Part of a small language model's weights.
Size: 21 layers, 4 heads of 32.
Architecture: no biases in attention or MLP, tied embeddings.
Training: a variant of SOAP for these matrices, 450M tokens, 3431 steps.
Each number is 128 + 32 x the weight over its row's rms, rounded and kept within 0 to 255. Layers, rows and columns count from 0. Numbers have three digits each. The size before them is the row's rms in percent of the matrix's.

# gate: layer 4 MLP gate, 512x128, rms 0.253, rows 34-64, columns 64-127
# up: layer 4 MLP up, 512x128, rms 0.26, rows 34-64, columns 64-127
# down: layer 4 MLP down (transposed), 512x128, rms 0.204, rows 34-64, columns 64-127
gate34 112:121105147146138095118118152076111110105075142062123170101153130109138111121142170126129149192172048106193144116156084173142140143133096111151122079181108140149120137119075142113061130139152174
up34 105:174090138099112119158196096136111118137171131182159112162120068136123132162158046083125114068090113147090140142125150083111116110113188146092125166116080087105107120120160108082115140105068109
down34 092:120140130119138124082069176092116159106079124078027124123134150126164094096096200107152138174128105100171118142097135123140120149128113131143121076186142146163162145163100183143127136113173187
gate35 080:092100112095131136136141106123142084123142111168125124096107104153136150176085176158104067109074167136125137138116100143139194127189117170159181009158139132127137110161084083149180084101146071
up35 098:159107096150124098139090148075091097153133078182161165122105088154140111122165141138196135128138146120133098132119128145094132094136098096104120068167134119163117173080180166156109167113074099
down35 088:126123163135164113119165119184162123167104139102123093143152161167125125116098124057085129136130082135126145147151136149165138157100155156131073162050116133104138132153126119131121078130145161
gate36 093:111127183158177125107134162132149156136158128144130090141067101106131116090097117173148132112073139091148134077142098113120148153105098111109161145173087109150054079071133163120102104145183112
up36 090:126120129123138102100139131172106119142122126087064115190165103147171093122117108099168150177174107226084202092122134126087098140087122074106068165068146184126106145134103167101123165114152156
down36 098:109153117096082151172109105094156133105139125148153159082083157118108160111136159127084098130115112038165089174103137139139119085169110123130169101172102089117145124124141074149189120130093081
gate37 101:177181108105137135142122110133154127116051137074112117169093121161123089141146133162173093184099143071149066182139117129126134112100102124097127140152072137146078095159197075162094137110067089
up37 091:179120134092127108201124107111172119160112120092061144179149148166119114122140093169181089170136145140079073084128126083148127104163145104185102126109112088175110095114178086128116108137072140
down37 101:089182101151124148073136143103063131114108153130124143108108112091149142129129122102116169091105154083125187151149159148104112137080086114070096169128110185106159127161064170121141112135193123
gate38 093:098156170165153085144112177196106119131142210146106129124075152151128128130130139165160124145138084072142133117121110134167089147094109153112161174142166144146107144158095177158101144106135112
up38 089:100093110183026171150096149128110150143092156084088114162074133126173119108139131126117157138118146101056153168141113142127045111091115092074185134107117097179119174110157137130088147191115127
down38 094:155153132065206083109138088126138133090144097167175153109172111095099154129102127122138107097118111145194111078113125127130181157174142147168076121145102189067152094122102138124152125132119157
gate39 087:108136120094074107146139045114067155144123115066088133107131185128126137115083096104117158191161179114106135127161129104110106123128088186153111177128159160083140122121061131153131129088054126
up39 088:090159121195089114140079148145109109184068091075164120133124118163129099111094135178111113079116094092156169143143098119111083192150147190080145124150123199066182143128151162181137118076094054
down39 095:168117139062154137112159080127174153089211119189098110145079123087109152143187110081170148161123176131105140140140127164194181088112121091182090177109119101161080124121069094115102158191145176
gate40 097:093105101079136085118178114085134132160114160215133071112195141118158091139150126117139117173114115121128141135146135125150174115227122115092156162121100112152074073135051151145157153170098189
up40 091:129174122143102154149163073171139192141086116169137104090130079097138053121099131127138148130147139107152143194114152172086157137122128136171098051110152128040113081158121138187138136141201126
down40 103:118067133097133099084080134147108042101156141106163170136114180117102169135149115107155160124123114161113075083156118122123109137065128133077173156171122138193154160126139119056132119101082108
gate41 111:141080152184117117146078130120085138159088201088117114111138074165120125114130068090136129097126054135099110091185137159165149162131119132136092205115124112100138114129168077089146123173168114
up41 101:132049111101146146152154177146100141122131125187154123139116129122154126104105140143144191057106125155053117110142120149130140111102134096118166170141170145076088129107153078109086120126182170
down41 118:133144162161106120126187154095172085176129151141104135099147168084130125136108102167115085167151119134212138130137123120104105153136148148100070083113074090144188117136136190121082133058071106
gate42 104:123119071136104163119088153122069127185104134176139123179077107148123100138187117122148084116133143133099100124156179103130181126095131117145128140136127155104114149151149112162180170125105186
up42 106:142087128091173137171185118138118081166155148137125129144170126050133186115151147123094071159135126139073114109091169109135162128142132126169106141196143127124068144109116088171097131103077127
down42 117:109122166125173117109159107111087123150148071136090084140123192130127093161125156062104158131138104177108189178085171147162124138112057109114083118173132120074144137206146091147128126133121150
gate43 099:176101144128090123143200124106155092098138063126087111134119200056131108053115184045153165123105076124106185136108085111111118123164104186122150147090112130095140169115099102114140187160099123
up43 107:133096152115180131123143146117087102128110128164124139144187078212137144192121099154106146080127213153158087167125120168126190129114118118109153129140148089117121143125083136139101084113141149
down43 087:122117124134085113123121145117181115125117096106128134091045184062122116076104154106173115193130090114116196104136085122126096153127151179168106141100106169134143097122168123094151204149083128
gate44 103:104130078146115108116079109121086139072159139135085126124129102092196083147134140093136144140108103106142129174175129108118091119150116118108152113121018119153182094130107127175062128139132123
up44 093:038161063134099076107170122118081134068160134098114156107160152136149088146097120081130160107080165139143132146138148129156151135173102087114162131142100120118201139138099115198099141136196156
down44 084:127123212111099139151186124172194132146119094152149133148109123146060174122142102160111118142110097157120157085111114157123132136108162125179120132180205131137066164121163150101219126138089103
gate45 106:096152126102051121163150161127129137208099142132141094142131123154118136178124094110209082061157117124116182132117109185128091138106117064112050116168098132106068116109153149138109096146140079
up45 097:128150097116060113125127078102137148113086136149139136170086103143169139191105166115165119139150129068147112138216149182151097200152102141124158121131166088101103076180135114078157144170154150
down45 107:168129158122187147098126175152130082100166110150122203123136108143137103072121109146077186150128143126166093126130159075142230122125143191102116139142118143133146120121165133101116150071127182
gate46 095:139159096140119116109185083097132151115131129178092147163185144135153160117144163114159169118206205133098130153178138107090144046090127105117159086124166099149133102113165133113138063171091118
up46 094:082119145145118126093098142147136141126151136116161105139146098101142137140164130126068069152071098167131128145116093132213174155141103179158140153120083134118113228150152150122120140125201159
down46 098:126144164169116140104180083119161207109119043171114160229146158165147088123124170095153128143146176116138113185148111122150174096116160103164123113146158108147112107092158134131130048132098128
gate47 102:188118136103103137113160095041141039103146134194140138127125135144108183100156108116064067157154133180121130140107114147134104096132142145195114135139118160148135161108143157089070124116154111
up47 096:123090109085108161125108110083105091097115108150114120143067082200139143139115109125120092144154177117139178111171147138083099150159116103184126124145235073163148104117139150088133076139106081
down47 106:118158113186154089145106146216072137137102149080110145123175143109111080135121188108169202127105111115162069117135099128131144122116128159063108130114023161106106089131161090198108167150165146
gate48 099:103142092107142102132097116169143140146134171135075109187136149133159105154147138102177176145130192148127143154087164099109096111079122096135126146102132163135228186176131156164192142096089101
up48 097:146068139060153086126167108173113120099112084113129159100149120135164157141069175236117100149148137137129186130186152109125130106145128137169112090128075143116186107119091128096140128118147105
down48 100:096170104215135138121065156136141130164119202108129090168132107111091112088113082075147140112066132137095104118081152128143134127112104115145185153144179133167136157159132147188176112143078142
gate49 109:113150082188110084105081066144150126130101149117112150173152093164110164151140127100169143150096134112148155105070121177153134131123138143081126100092163144133166097115135172193143163109133113
up49 104:154144131107114127113098088131076076155107163168120182163102113104118151177068124062146103122084103100075113099113163133066182121106125094110102109099112149105113118126174194117118158163114187
down49 108:122133119130187161136195205094163127106169129132125157068104170126134061094140165135107140114190150162159118127172108115172107111116126134134146131166130087146120145175131093104102097149116138
gate50 104:169139120066146138138097098127150104095133131110128123100095103162112131149151129117092098204116153113171116147135091107132097077114116069140104113144154139153105150117136094111205141151055097
up50 093:082082119207164074193088175101062067105075148150066167083133094114111160185172136098096104118132090136160090137150149181101135075135173156182085106142075100159146147137073114093118091149139123
down50 110:158141101084101160082189146183197148179172082110177091154138096107091070097112133122175142177119139070135209111119114076155130143123101097109180169098146148108125095142191151163109174159142130
gate51 097:174155139094151169132119126132141100072140141126104187118104146182081134111144105182123141126127140091182103143048139141141125111148136144128050165074119145168164104145151106106147113149133091
up51 108:180060092147106094121151091134105091120100118147071213131058182181108121165081134165133137102069126102123086140132175180159171163125125125109109154118121101147153133173136087039152131160145126
down51 111:104083145161079117090146096166145139209141045145153081152101067116118151158143146146128121154152129191103126160141169133139095149147136112111155158174099050081101113115102167067117144143125152
gate52 110:189129114068139152142154108121143149130046124109084143158119184140096139150121114116157177191141149113111129088104141179112182164095130135144112160162171096108121143105167131160123120060158100
up52 103:132074106108097147150140074100082133186146098135148102138108128133125100134119139127133121026105132151117112146175096078128084143122109125157152118147182155136181136107158086102148124146123154
down52 106:118117160068152083159124082167100116059113144155102118118142164178107130164156139091138108197131139155121115126096126185111189109113164124132072142135184105142103114137121134136124089121080125
gate53 105:168075116143137098091152102112153122173101120101158109141118189112126165180116140132141073098131087115094133175079155125167088148109106157091109156139181082086156148149140121092104123120171165
up53 091:155109118152193134112200121094169127118121106033093095141134144118127147128142139138110128190128179124104126156137137191132108141146094141152163094122109103174217102065058099120115123144121099
down53 109:086155165070114110199107119134084082035118159166131082097103114125137141095149145131119150050152115091080148084094120090147111109099123122103158153146195158117109156125154147093122095088110135
gate54 102:140085074144091137129062121141084110138181142131132062128156063109160162119136115108152146161144100079148136133127134113125102061118102156128098156087090087142131081109172087102094072128141102
up54 105:081109101155099119149159163123056095123176162152172132174075075125168166159100136159077129102126086110149124149118126133126075093085145146116131142078096180098097113121078140158083078078125115
down54 099:091119132151125135090112155152154103102177151112145122163149139113130089198114067132137120127091124145204098155158110061137198201138098135160127147133076116075103155171085125136136129162117156
gate55 107:067196168180107142162103143095121123115137146192099080161117155047110082174126144074152101096137100088118101106104091127110144142167093104134154157104079125160135158123171192124114185141095161
up55 097:104095140160151159148152130134130127150129133229106119137137113101121063126135188133158172164168095131146098090134133089109143085161081084145143128156095136072190153099091118145113158195104172
down55 113:166173085099107109084104128105085115082158134065174124124067155155112203118084109128125101090076123109090148133142107176170143109085133140111141124092158150133141076163169168099141076065164075
gate56 106:116161154097142111086151088148098127134194133213149142065175175119127117128104110119104127178086234177044101078145115118156122174102161124165132136154193079151141144135122104105124057094119098
up56 093:120125119179123128124162111179140129128045069104119128138169140103142065096160103087128182057110147093161120219143143130110165100135109112134124079157089073136151091153120173125072179175184120
down56 104:124102143099122116160144184113129150143144184135170110101118122157075163156130172156116097197158091163105156097119128148153104118110146159127082175075178150107096153134159117136198068103093142
gate57 091:087109075129102108076105059098134093106070138148116109085136175115119210158135133180079132160118175117130139137113161121088116152138152101110136121120095139133177099113117102114025153152182145
up57 099:136135189101123161124188156143085074130101087158128110160125170120175103108141159123118191171150150106058122140110174160113171182084118134170163140136132144065082090214114149124149113047130128
down57 103:103149078192116097109083121099186155136133160112132161121111090165086151128115104163118071107100101118199128140119047105103120112157148130102069122157152123208175170039119104158105129174155153
gate58 106:138135173145175175143135138124145199093156103104142120140119120159117156159144173158141108147107095067133093135099125149095170125151063147188094128174139111132112129137079126137179104092122067
up58 097:173112140152126101148104128104154188128157092135104123036109126111122153139156173177161118135121046054158102155096123158135182122142092170169138126135074110100091166122122098120138111124165106
down58 087:170158080114067091120126161143100072157128151164155165130149100081121110128094064109102177121165159202133147118152136084139062126092212134127179153120114157150169095084151139162085142172146172
gate59 092:113140096076140144173124140108144156141168153078137149162055128155109189178171136157149094103110151194127163151091139085117131169151159152120078150098156176116108076112088165176150113108142132
up59 098:133136128108170169128109159060072130041121094013131130178133092062163153136140109096135157155112133112098156083070167154151089099107155071158112128143085113119145082120134126139078183163147093
down59 100:102128110135092117156147078155192138197115160191144149106107147207101087105143151144163101132132079158164127178163096103113145124139107192131145083117158133147071137122137142080158076069087151
gate60 103:175111181072168118134121092133101123148088143155148117108186147034123159157170114098154141202153101152075067164074112129097100162104116159151150159103107108117152138129086136180190129154059099
up60 110:131110112084087183154093092097120119166145078154093095131166125137116109140136124189167103127136171102159117077084058157153133152136131155121072144141187090115133143161172159185137148108082071
down60 125:063141158129095179192102123146100162168090110142155146166142114128121147147111137115164150170128105155092087093170114166121084148104137119192165095124096190137108122122048134118178137188161107
gate61 093:143123134179125136194092145170054118134128166133143109110132144121125139138128150125107102141102128142157171130140154174180098148108224130127146104132104169123124134091140116122104086143111085
up61 096:100148157083091131067131136124175158101154106174123173123172135155156142129127078150133107158168120096124107135113064074106152109154084166099126113204128079111143169185109133146158150102137155
down61 098:130081114151133140159084176122098094143094119127123063136149174127106125100131146088134133148151118143127155076126161134179051127138209165131112133131119180115161152101166167148085114141123126
gate62 103:100083146099131133122100092097055114093114110141121089136105144165154121137089189133133107148094074138143203103139104118118125148084064108108130178151080112101189179105113140143149118077092162
up62 098:065186113082103169089072114127106138116112162111115133147147193088095039141111138093092132092058108177151164148117114128041174127085114086108171157162092123162162173104109112110165140097139136
down62 102:192169179137103081161156161134225125176164137110153149119123094124094137113143092113159147154183166093111061165125125119163103113140198138133111068089162157101038094130157116150095150183138104
gate63 085:137079153084159183110108063160093155098226122150087210115109091122139083102115158133131125129145181143134081155134141133146152106170094143168141119178093176133068130078056100140151127123094100
up63 101:107079100114139131137116175096106163090154131085085140195117115059163172170128085068120109098035090105168059131126082128111131142098132140108110121134136136153117092094103145132094097136150132
down63 100:172196137140103145119123140100160096123137099167150149074136149155122085105135165175163158147218179154082157117139162138140133122145126117139143139109118105134162138138148125117150153097094134
gate64 112:139093108108203139174197114092121101163119128131117107127165139118101148101136108096095099115124167163139112167085169187217130156166127136109101142097106039139111118093101158128036106153115109
up64 101:142216148107157096162148130120087090135105127137126153111127146177105148163126109164139142216165128111148121173141079147114099186178101084109148149093137107153133122151097124099133194127078158
down64 103:158083110130165191105117132177176124144087149102099123113076108105167080107157146119121156149105096089140140062148140153098143117082116147100167101086139114099119144136129112172141115098208123